config.yaml
vocab_size: 32000
rope_theta: 1020.0
schedule: "wsd"
Each number is 128 + 32 x the weight over its row's rms, rounded and kept within 0 to 255. Layers, rows and columns count from 0. Numbers have three digits each. The size before them is the row's rms in percent of the matrix's.

# layer 7 MLP gate, 1344x448, rms 0.102, rows 76-109, columns 64-127
100:169161075124056119152157129115147132129115045160190194112167128120159144107133107091080092071096134079089121054080161109182150101144167104132143138080106167113124119117125142142125154126118129
102:113126127123145087105142139154173147153056113108131183128105091089111161062191068233110146155148091168147164118141111161064126155108092140158141135125053165135104092072187106142166156103149077
098:123145144128134161153111095157139192138141183127103105150175153104115120101078116180139135107156172162143092133148255097121129119110137104115052087123125168110162107147157123155106139140127199
100:155089071124104085121104183066078114126069069143118111114160169170102160115135156153133107112209096139142105129127090087112086078158164109140145196076185193099067066109133121114145135142076130
098:084142149140127103127146137126187098113121190075156157102158124045146128113104113104121161109113116113088094094093162146094119076154118095113154149127127142111094155120188146154164142090127120
097:126086111092121124146112206129108114160154150170109105134174088145128175085114143196092118115097092122089151118100096127109087122164127108105109087076213184113121129196118130141161180129122159
095:154166125153107077084113121080174123133194125153071127115158111131129144087109127152136101175116141116097137126192211116126101137094130150105111098159135168093163138104080149130122153167091124
105:202118157152177197152151193138086158095108106129127079130131114119106102168129110170180151136119227128193133162054105131093129118103187128129148083067100084170126124090100139113120122100096149
100:083143151094070166069137102098134089102133141108089161117165161051083161128087155151099172092099120163084144140143135083100144106128137102165133185106141134087119103095096139097168167035125135
102:156141096106102079127137140146104132149103107126114120140128085107155188120151124135190121169146139144111071114140107107136083103152170083110025174136062171101106198135199110129158137124221102
102:137154124094082154138154126170090136085071076180091126073153093156177173142112101122111127141119069140112161095168128137144135032161074123126071120154168091124138177118132144161111126185117176
098:028078116165114093163083166135143161116056172174160166151180131102181155119117160072140184111176112105121065133102157100091160094144141158076100128105166155148151133140122169194099160160144099
099:128149170105121146106125120168153107087143146168104113119145102160169177171164136083094195120100172124134086168146126099156122135096104173182161112161171139066127123155119131060145133094110126
098:188173163096156120117201178178130138123087065129186159145116162100152146098139129155113114093114061157161145132121113084180102079143152073161066093120154163156158101120132130114135157180086115
095:118148121059115122133168106115140183112117101087104134142154127142103187116136158191198094140103106168142086124086186178109157134099132099169161167100100082173171124139099169157030166134073082
093:130102103150129070168111128173076162134154141125121099135141094120084124046148134094118108155137155162154133182150154127066128082105111048178173120099108160094161133121054121151127146133067156
090:153174145095130207175169072189150102112134090138167122091141191084130118159096090154144082130125113109083143130147150170120134146104110176134137141093168151065161189135134141135127160172170177
102:133118161108142113156181160082110121143133122129125140074131185112137132222101093127163124083114143108144095123119135172192139126074134125077117137140115052164083145146150115152143082136134070
100:168162111131117122172134122106071169108102118164129132075202121119191122130153155081161161093132139120185082147124131060138163105078124107194108155145064103139075135084073167058125150110080123
098:145146108126082094122081059132113145114159119185168113115133140063167097082104084136120128122122105175194186118100100110185130093152158154117110171116161140107099158147139131133124139147109135
101:118062120108052162091140127068156168166096119129145132108109131171087101152119168123150119129092148123081094169128175173132174162147152076140160069113129134181130214168146163110125215105166167
095:168198180163139131132148141128122114041127072167068097089168149123130185183154102127102139142117053124178169150117182096122084120122141142191140146121125103138117127087125175115179162122132138
101:188143074171097141161226113140135122147144084145078144110155192098135115123136062159088104167136100115166123149103122127128132076114149074015131100131177152120102124115117184116114124107093137
098:139150122135100133109150115154125141136127216108137062083118150125135080126111131116193091121171086181163124081140147046172138141114157124120073165106173128198107143120142185116132160187123142
101:164103127114162121126116054117133088143134045163148142091158115118146124151106124133161084070093150193139142136082131144168114082104080124039055129127128193071079135134156080187119152166179199
104:097165154084147136111134151195125166113118140115110150076142128086112168109072094165138117070179108145108124146086114103116159063120135039158100171123093153097153172135107079145131113148086164
104:177096124165176114159080098092119148168132144047119148144112093080140177123124090158155088124146102107142144127136184117079143147172135118149129133106141072138112060110066117107116095133166144
102:121100139106143133104160140158142131116142115178135132079132151141124162133134130151155086092185167156144149122143148140084142091109110102114129156139154171142130112088149208085103137110081098
097:156113061150149160153152129142110189076141156120133154141111121144128113137119132145148132110130166104118132132144089054157094115154175106100102208106090139097087125117139187094101170128075150
100:099114148126152082066118162165185164137109052152142144110113130121139102163113096122133119116159142139112108080157136140165116161171102191081091125078102099177140145097170152052106187106166119
101:102120125127123119111123057132112100188069105117151132143140128087143082106153148148132111145054114167170124150143141090151127063149108150114156156144115124124111176116127156095122181153151160
095:186129136179122134178120139166180122142103147141153122101171143157106138178122122163125090121108150189155099174130094075138125176141128110102118113105091161160151075091134157174132106119115119
097:146138145142170091205116135155094152104113107124154182167121149138083134091125108155108031096114141069087085125092136143109147084178091075135122144082144151118116145087174124136180087160137092
100:116156149125056143169118101133139075100091065125109094139177187109120167127178098115145154123087122130144100116108161129095111121122107126223115180164160063143135159053149157193093095134075170
# layer 7 MLP up, 1344x448, rms 0.11, rows 76-108, columns 64-127
099:106095116150152116123169131140100137113148158086108115142158195114097112142112128108089138118083144084099150159086144132182083191195086179142108122152120180112103164150137113105123162116146122
101:136159130122089143099094116089138145116142133161164138071112089143144093215104169171137194092154116126126101089151100185143151085103101056106159098116163095138157137185137203131080136143153048
105:185171187121137113089123112088116126100110118175119137084134135141128171168152111100153139153129146162095136145121079169149098126086095130159165088120172114177084085109169129077124096163106099
100:135120162087139136121148105127111175163142126157110109175130177160121160073153168138174101142131150132116082155114090131134130103127116116126168154139047108136160181166191107120132061173113152
098:116116084102115151104133098119102123096132142150198129194119099147071137186163117133170049118167160124130156141138129122172124142067126173178129157150119097176197101133108104152123107184108130
100:104107116152086125150061145141153079118105145096133057086074116165101167121123143171199085102118118083070134121117071125091072089117134145117163112132110119119124096134083161140119120191117155
104:130163138154148154102148151112142123182118094138127117172129148087101115200132158155137098125087079058130179159121069066175130097131102154144130109103143079104060171080125130087119113102077155
106:215087113120184088149145096106143167073085141121114101151128100117092156119134126091106179051089068126129111112149162089149096118160170166209117144127161172113139201100114109103124166188178144
100:164101161172152150123134190179182135107137099066133102115075144104115155092166141157104166117153062094209159088175160166163177102050145061102132142163124127140157129129128111156121084194174069
101:109159103133136205130169111175120127135147119142105076133150052088081131091110107098144080186102126129106085172155156126123130136122155130085136087202101180157123156160094094136120063124137176
093:118150125108119092138069227084173081127124159101064086139152058155086112093180092137138088141167145119108032116127161102073089074093148165146079130113121151153150073129178076094125075152102128
101:111156116133160102165134157162134130107172104109116160131136155065095148114152170117134174132120110156152140110156101099135097139136112166150119087086117149125200116116085141121095145109116148
101:118125215164160171138165145155121133074150147131048105134095103117149142147163156162131159155108138121125037129174158055104081133143123127184158095174172118087080154177103106082111182128147128
097:122125123151145162113074104127137145132141081120099064119117125064101121105136159135120124149129124133087165113116082104166096082158094129142116116141136089151092114112109140152166095149101135
093:140177142179139145123092147106128068121129137192137132135087112129125083145113143090072144128125132076104172129144149138128152123132142153081124062154134168112117099143143115118207098123194166
096:132129125095116171138159138142129133106091134154122103173107062128133167135200074126135191140087103172156113130127118088147146112143072130120102097070154086163144114164120141123104092120143151
094:119167125139052132089168149174059146157100125107128072149146138118169153148102130131093130138082095119099124031083089164079145090127103150150126110102125114133138164186100108074108141102112112
098:147159106185183130163111147112107160101153137147145123149114140173092096073120106113120117135140114152139147156104135150119118112122142150181204097065164161118128130071131194123144135108151113
105:108084113201138142080120107121160116165111099119088203122153124142147130125132076139098083077135129091108171117171100100169170192085184133105069130129151123077153085162130098119098162113189117
094:143169100143097152158044105184103131117196143204158121131131131082151139068115129138119172096152056200197144142166109190154102070134116153143080139094139108069151108184089148180136149123159130
104:120114133166141135157183117095108183160158116163116092106143065156225168115036086132146109165084105153099098162174113124071153086156125174156113101135155097107140083065165135141117096148142092
093:139109182123179145148124098121132128094109147183085088077116137146117160120099114172135129184088084077138116127179119112129152147171111172144143128091067148162114132136147158117118141087073100
101:074125147064175159129114139149104096183095150091125167130123083172079151099179096099148106129162152135130134173121156122143105151107090153114179094127146135119102135157141167123161094127157127
102:098107171150169169122161126099142155067168149080111145085068112180121115112127099090127132102176164166069120132094104118107104095120098085164170102134121105123177127129123154104087068132152210
096:167087098181169057106163210124130075122091145072076123110135133171111153134118061159159164092117118041105145080177124115130133141146139183197133095094132103143104096136163157128127120178124093
099:066084169177109175161074136173178108121160113119118137222088187048156163109113126149117096146097136097123098185170164155142127181130113129114132072141122167133110123117060140133145131127143109
100:141110095129115161056110086147236136142095143071122135108148130146129137130057163070123094106082074113081131115110133090097114121149087140095173111161168184078173126169091162128174126074110138
107:140087113095140147109164126097162180086118077145118134077106100072112133130135128095157142136066144179134095102149147107160159145162129109111080108089137076156141100133123116091114153151150113
100:086152108097106073145105115219090145117142101128191121130138160118119088110109108134052103076111140139103098182142114219089113134120113185136129099125145152088158120170180106079129111102166141
096:215144134112149141064109083117089119177119132112161104136176114079091104159143106157130125175143122155171126161125166097078100092112122144155087124104152099134107079140156112116139142124109182
102:144029113109099165144071064127109142124164156152176131140167124101128116120146174200172119176115088152155127086132135102165084068136096094165092159137137111110144136096154087105182133099112076
100:180155080112107120088120058083083135170147079102073115154155152104100171154119100153087140182135134117051116092135146165139106164165092141110116105165079171155124074124191126071131117089129153
095:141135161079068100098141085132180107183119104142167116102223125133174117123066111141141111124171195167121117114145170136107075076131114139160149122139145154110103144097107169156172163106122143
# layer 7 MLP down (transposed), 1344x448, rms 0.149, rows 76-108, columns 64-127
101:131108151142182138119168091079144139183170134172149127166113180127115113137138088134155091115123142117135151091127164165119154116126094116149145034155196143160115074126130135115053073137095128
096:121104069107185112113112135139099152129068120094158144139159153194151079112152177126105099108160116053157156150168122184158099146094151117113191146100101130104088114181087152105156127136177114
104:206121151158098104117106116118093129105148111125148117103172118183122128155138068134176139095161140139126192162172088124206076158124122145120121085144119125187094075150193092065131112152109130
102:165115126116136155098150119184178166204102102091107132061094104091131159091178138100158073113139165136098158139092109114102129166079095093082143115136144176080125052099112102122097089077151153
098:156135087110086142098153111200099171100141099082124113106175093111116075071167115100115155129144146159078125111158098067146127144129126157130104100117101164085129155132123137108177132115143117
099:039102154146127101131116104147101157100133132148058128122141145151135088123127136106120136132170141123147130114110119151158072161175079181165152091161099112143193146132147167115050141097080145
109:089105153175124120072092110141131196160135122079132112071180151151060165056127129175116136131096120115143156137138170178094176150128135167139146076108092124101187115087087140134167105144183122
107:168101171158187138086140064105100098128147120158148201172130180108104136155111122055085091145150132176111065131165140132049112143140110151181147144138107123139099095155082071098162071094130085
104:121120102086208139070092156085156123107158103173149175107157125125079086095173143141147097107169129156111140174108118102127112175173121135100129192158216117097102050187111115095110134121161156
104:133123164148143169152144134180188133070123128127130125122080147152163088176122096132090176120158102093106148142139135119053103177159063097115043111123100163130110120082110127189075067157176089
095:108131164112177099129169102103143195179179154114199066136102123132102149147133138133155143177150126133111134080119122110138145172044139121102143141091131157115118102106152091169112079115135148
103:158127082102116068186125092168185120084114147122081103121085132183103074116153122106175091097093119186151127112129141112169169136134118139083115183117156175117097061126135130170148129117130151
101:146128104151160150149130190151118120139087125121089123133191121114088172116079133116129139088115128048116113180154121102136151130114105106127146153156163163068122095133171183180101143135133112
096:102138138153045125152105128108091158234137150120129127103091115182153131194108133119087097127137133112158165085127148137129127088130099159152129152186138101159203086145105079147141125074167096
093:130167074104140131157040150108102114125119092110186183213159107147161150162094112130109134137129141126105146178141100123162077136138125147130130058153117113090124172119132116060194090095122107
096:077117134131141132135114081108129164098100111134151103127114176144148119101167143033132098175073154094145132087159142120084045107073120165162182159116072133116100114143190087077101110134128155
090:122140127117177090134094111124131121141134127109123150181117103092054084127120151131144172182130093105104117175147115113120166068132112151190162104134149195075121126211057097193077111189173112
095:141084157106193114127122214127105099142151129146182091124162162104087097095135157117157125144103169150057161075170158097108166156106154150127111106097118125148134095120086106118101079135153176
104:111136125130110131156139169078164136193134075123089131083212107080147110118122129120116101051196182127118097099103144112129139127127136123121141156108127104153156099151135141121127125134172147
093:075147143151076147172120035100142168121163203107133115116163139127159104115150116181122170147124075142153136144117093114092089120066116145167099193079113141146178090125154125170174144175153113
098:099162174130178074189149140153085126125111116107150136182189138141125127092124110155149115138200137111076081144170167182093075097118143164180090139134131152092095033154087162116120157139115114
098:113086074125167083194143133166112121119157140111135083136140140132075109077148110068150125180140147150122123110152087130136121149088111099148177081089169132114160141132067082185095104141118125
101:099134076131094086122157120128142119177102079165130073118112156150149122109199162161131126147123100134124155178185142144176148125134152110097102174104102079145135119120160153112202184075129144
104:068155087126101148139148169123121078176150088192221091145136170189091151149096148142087150133164174101140096102153182096125180119107121160189136158092115123105139146102144145148047113167078169
095:134147110112129187094163137108092117156161052139107051118111158137149173177179146074151091171118169125088154132122106153138156117155122143146104101140122122107169112155143176111119154136104116
101:131171126093112118143106111090099118122122151114131108159085144153155111137071140080108071192134133116132123182192132159160131143093078101117191180139087079143126106155187128096159148148096124
103:127111100142079134123126177155134160116108111151120158137116168147114185153119137054118134158109164176154126121104132140124139117089088143108146082135163093077147149172121129168177162099115091
105:087165149139134189112153140155181170106101122117127144107082135118104190121112058079069139143110110135155162145139106138137107162107121168121105106074222104130141109117164155104097149146137212
099:098143145125169131117161156152111180153082100070141102093118135103089168104145105100063162115098127111120117126151146116103112140104083139116115147090111157129083146111136132108077107132128156
100:121122124129142128108043182144138161098145096105108170136145161166123089176109137095102100099136175132095182124147098071121153093122068111074165110127148151136143112133181223117140120131121137
102:114129131073110139158104101122117084160063118091178124124132139095170115121113150181163169150180086129076130117135119112138111111144121114169101121117108087161150142113126128135109175129115068
098:078137137143144111111159144135113121140134076113078102126125140104104060147126085122107086081110127149113131071132083149103101185116086170184160095108173124083172066206103130152153205105112131
096:113165195129166142091121118123110192178108122161180170141146079126116155185089117192119194130117110144180102106084072046098128166108155162124132141151158126102114112135114129087206129115145148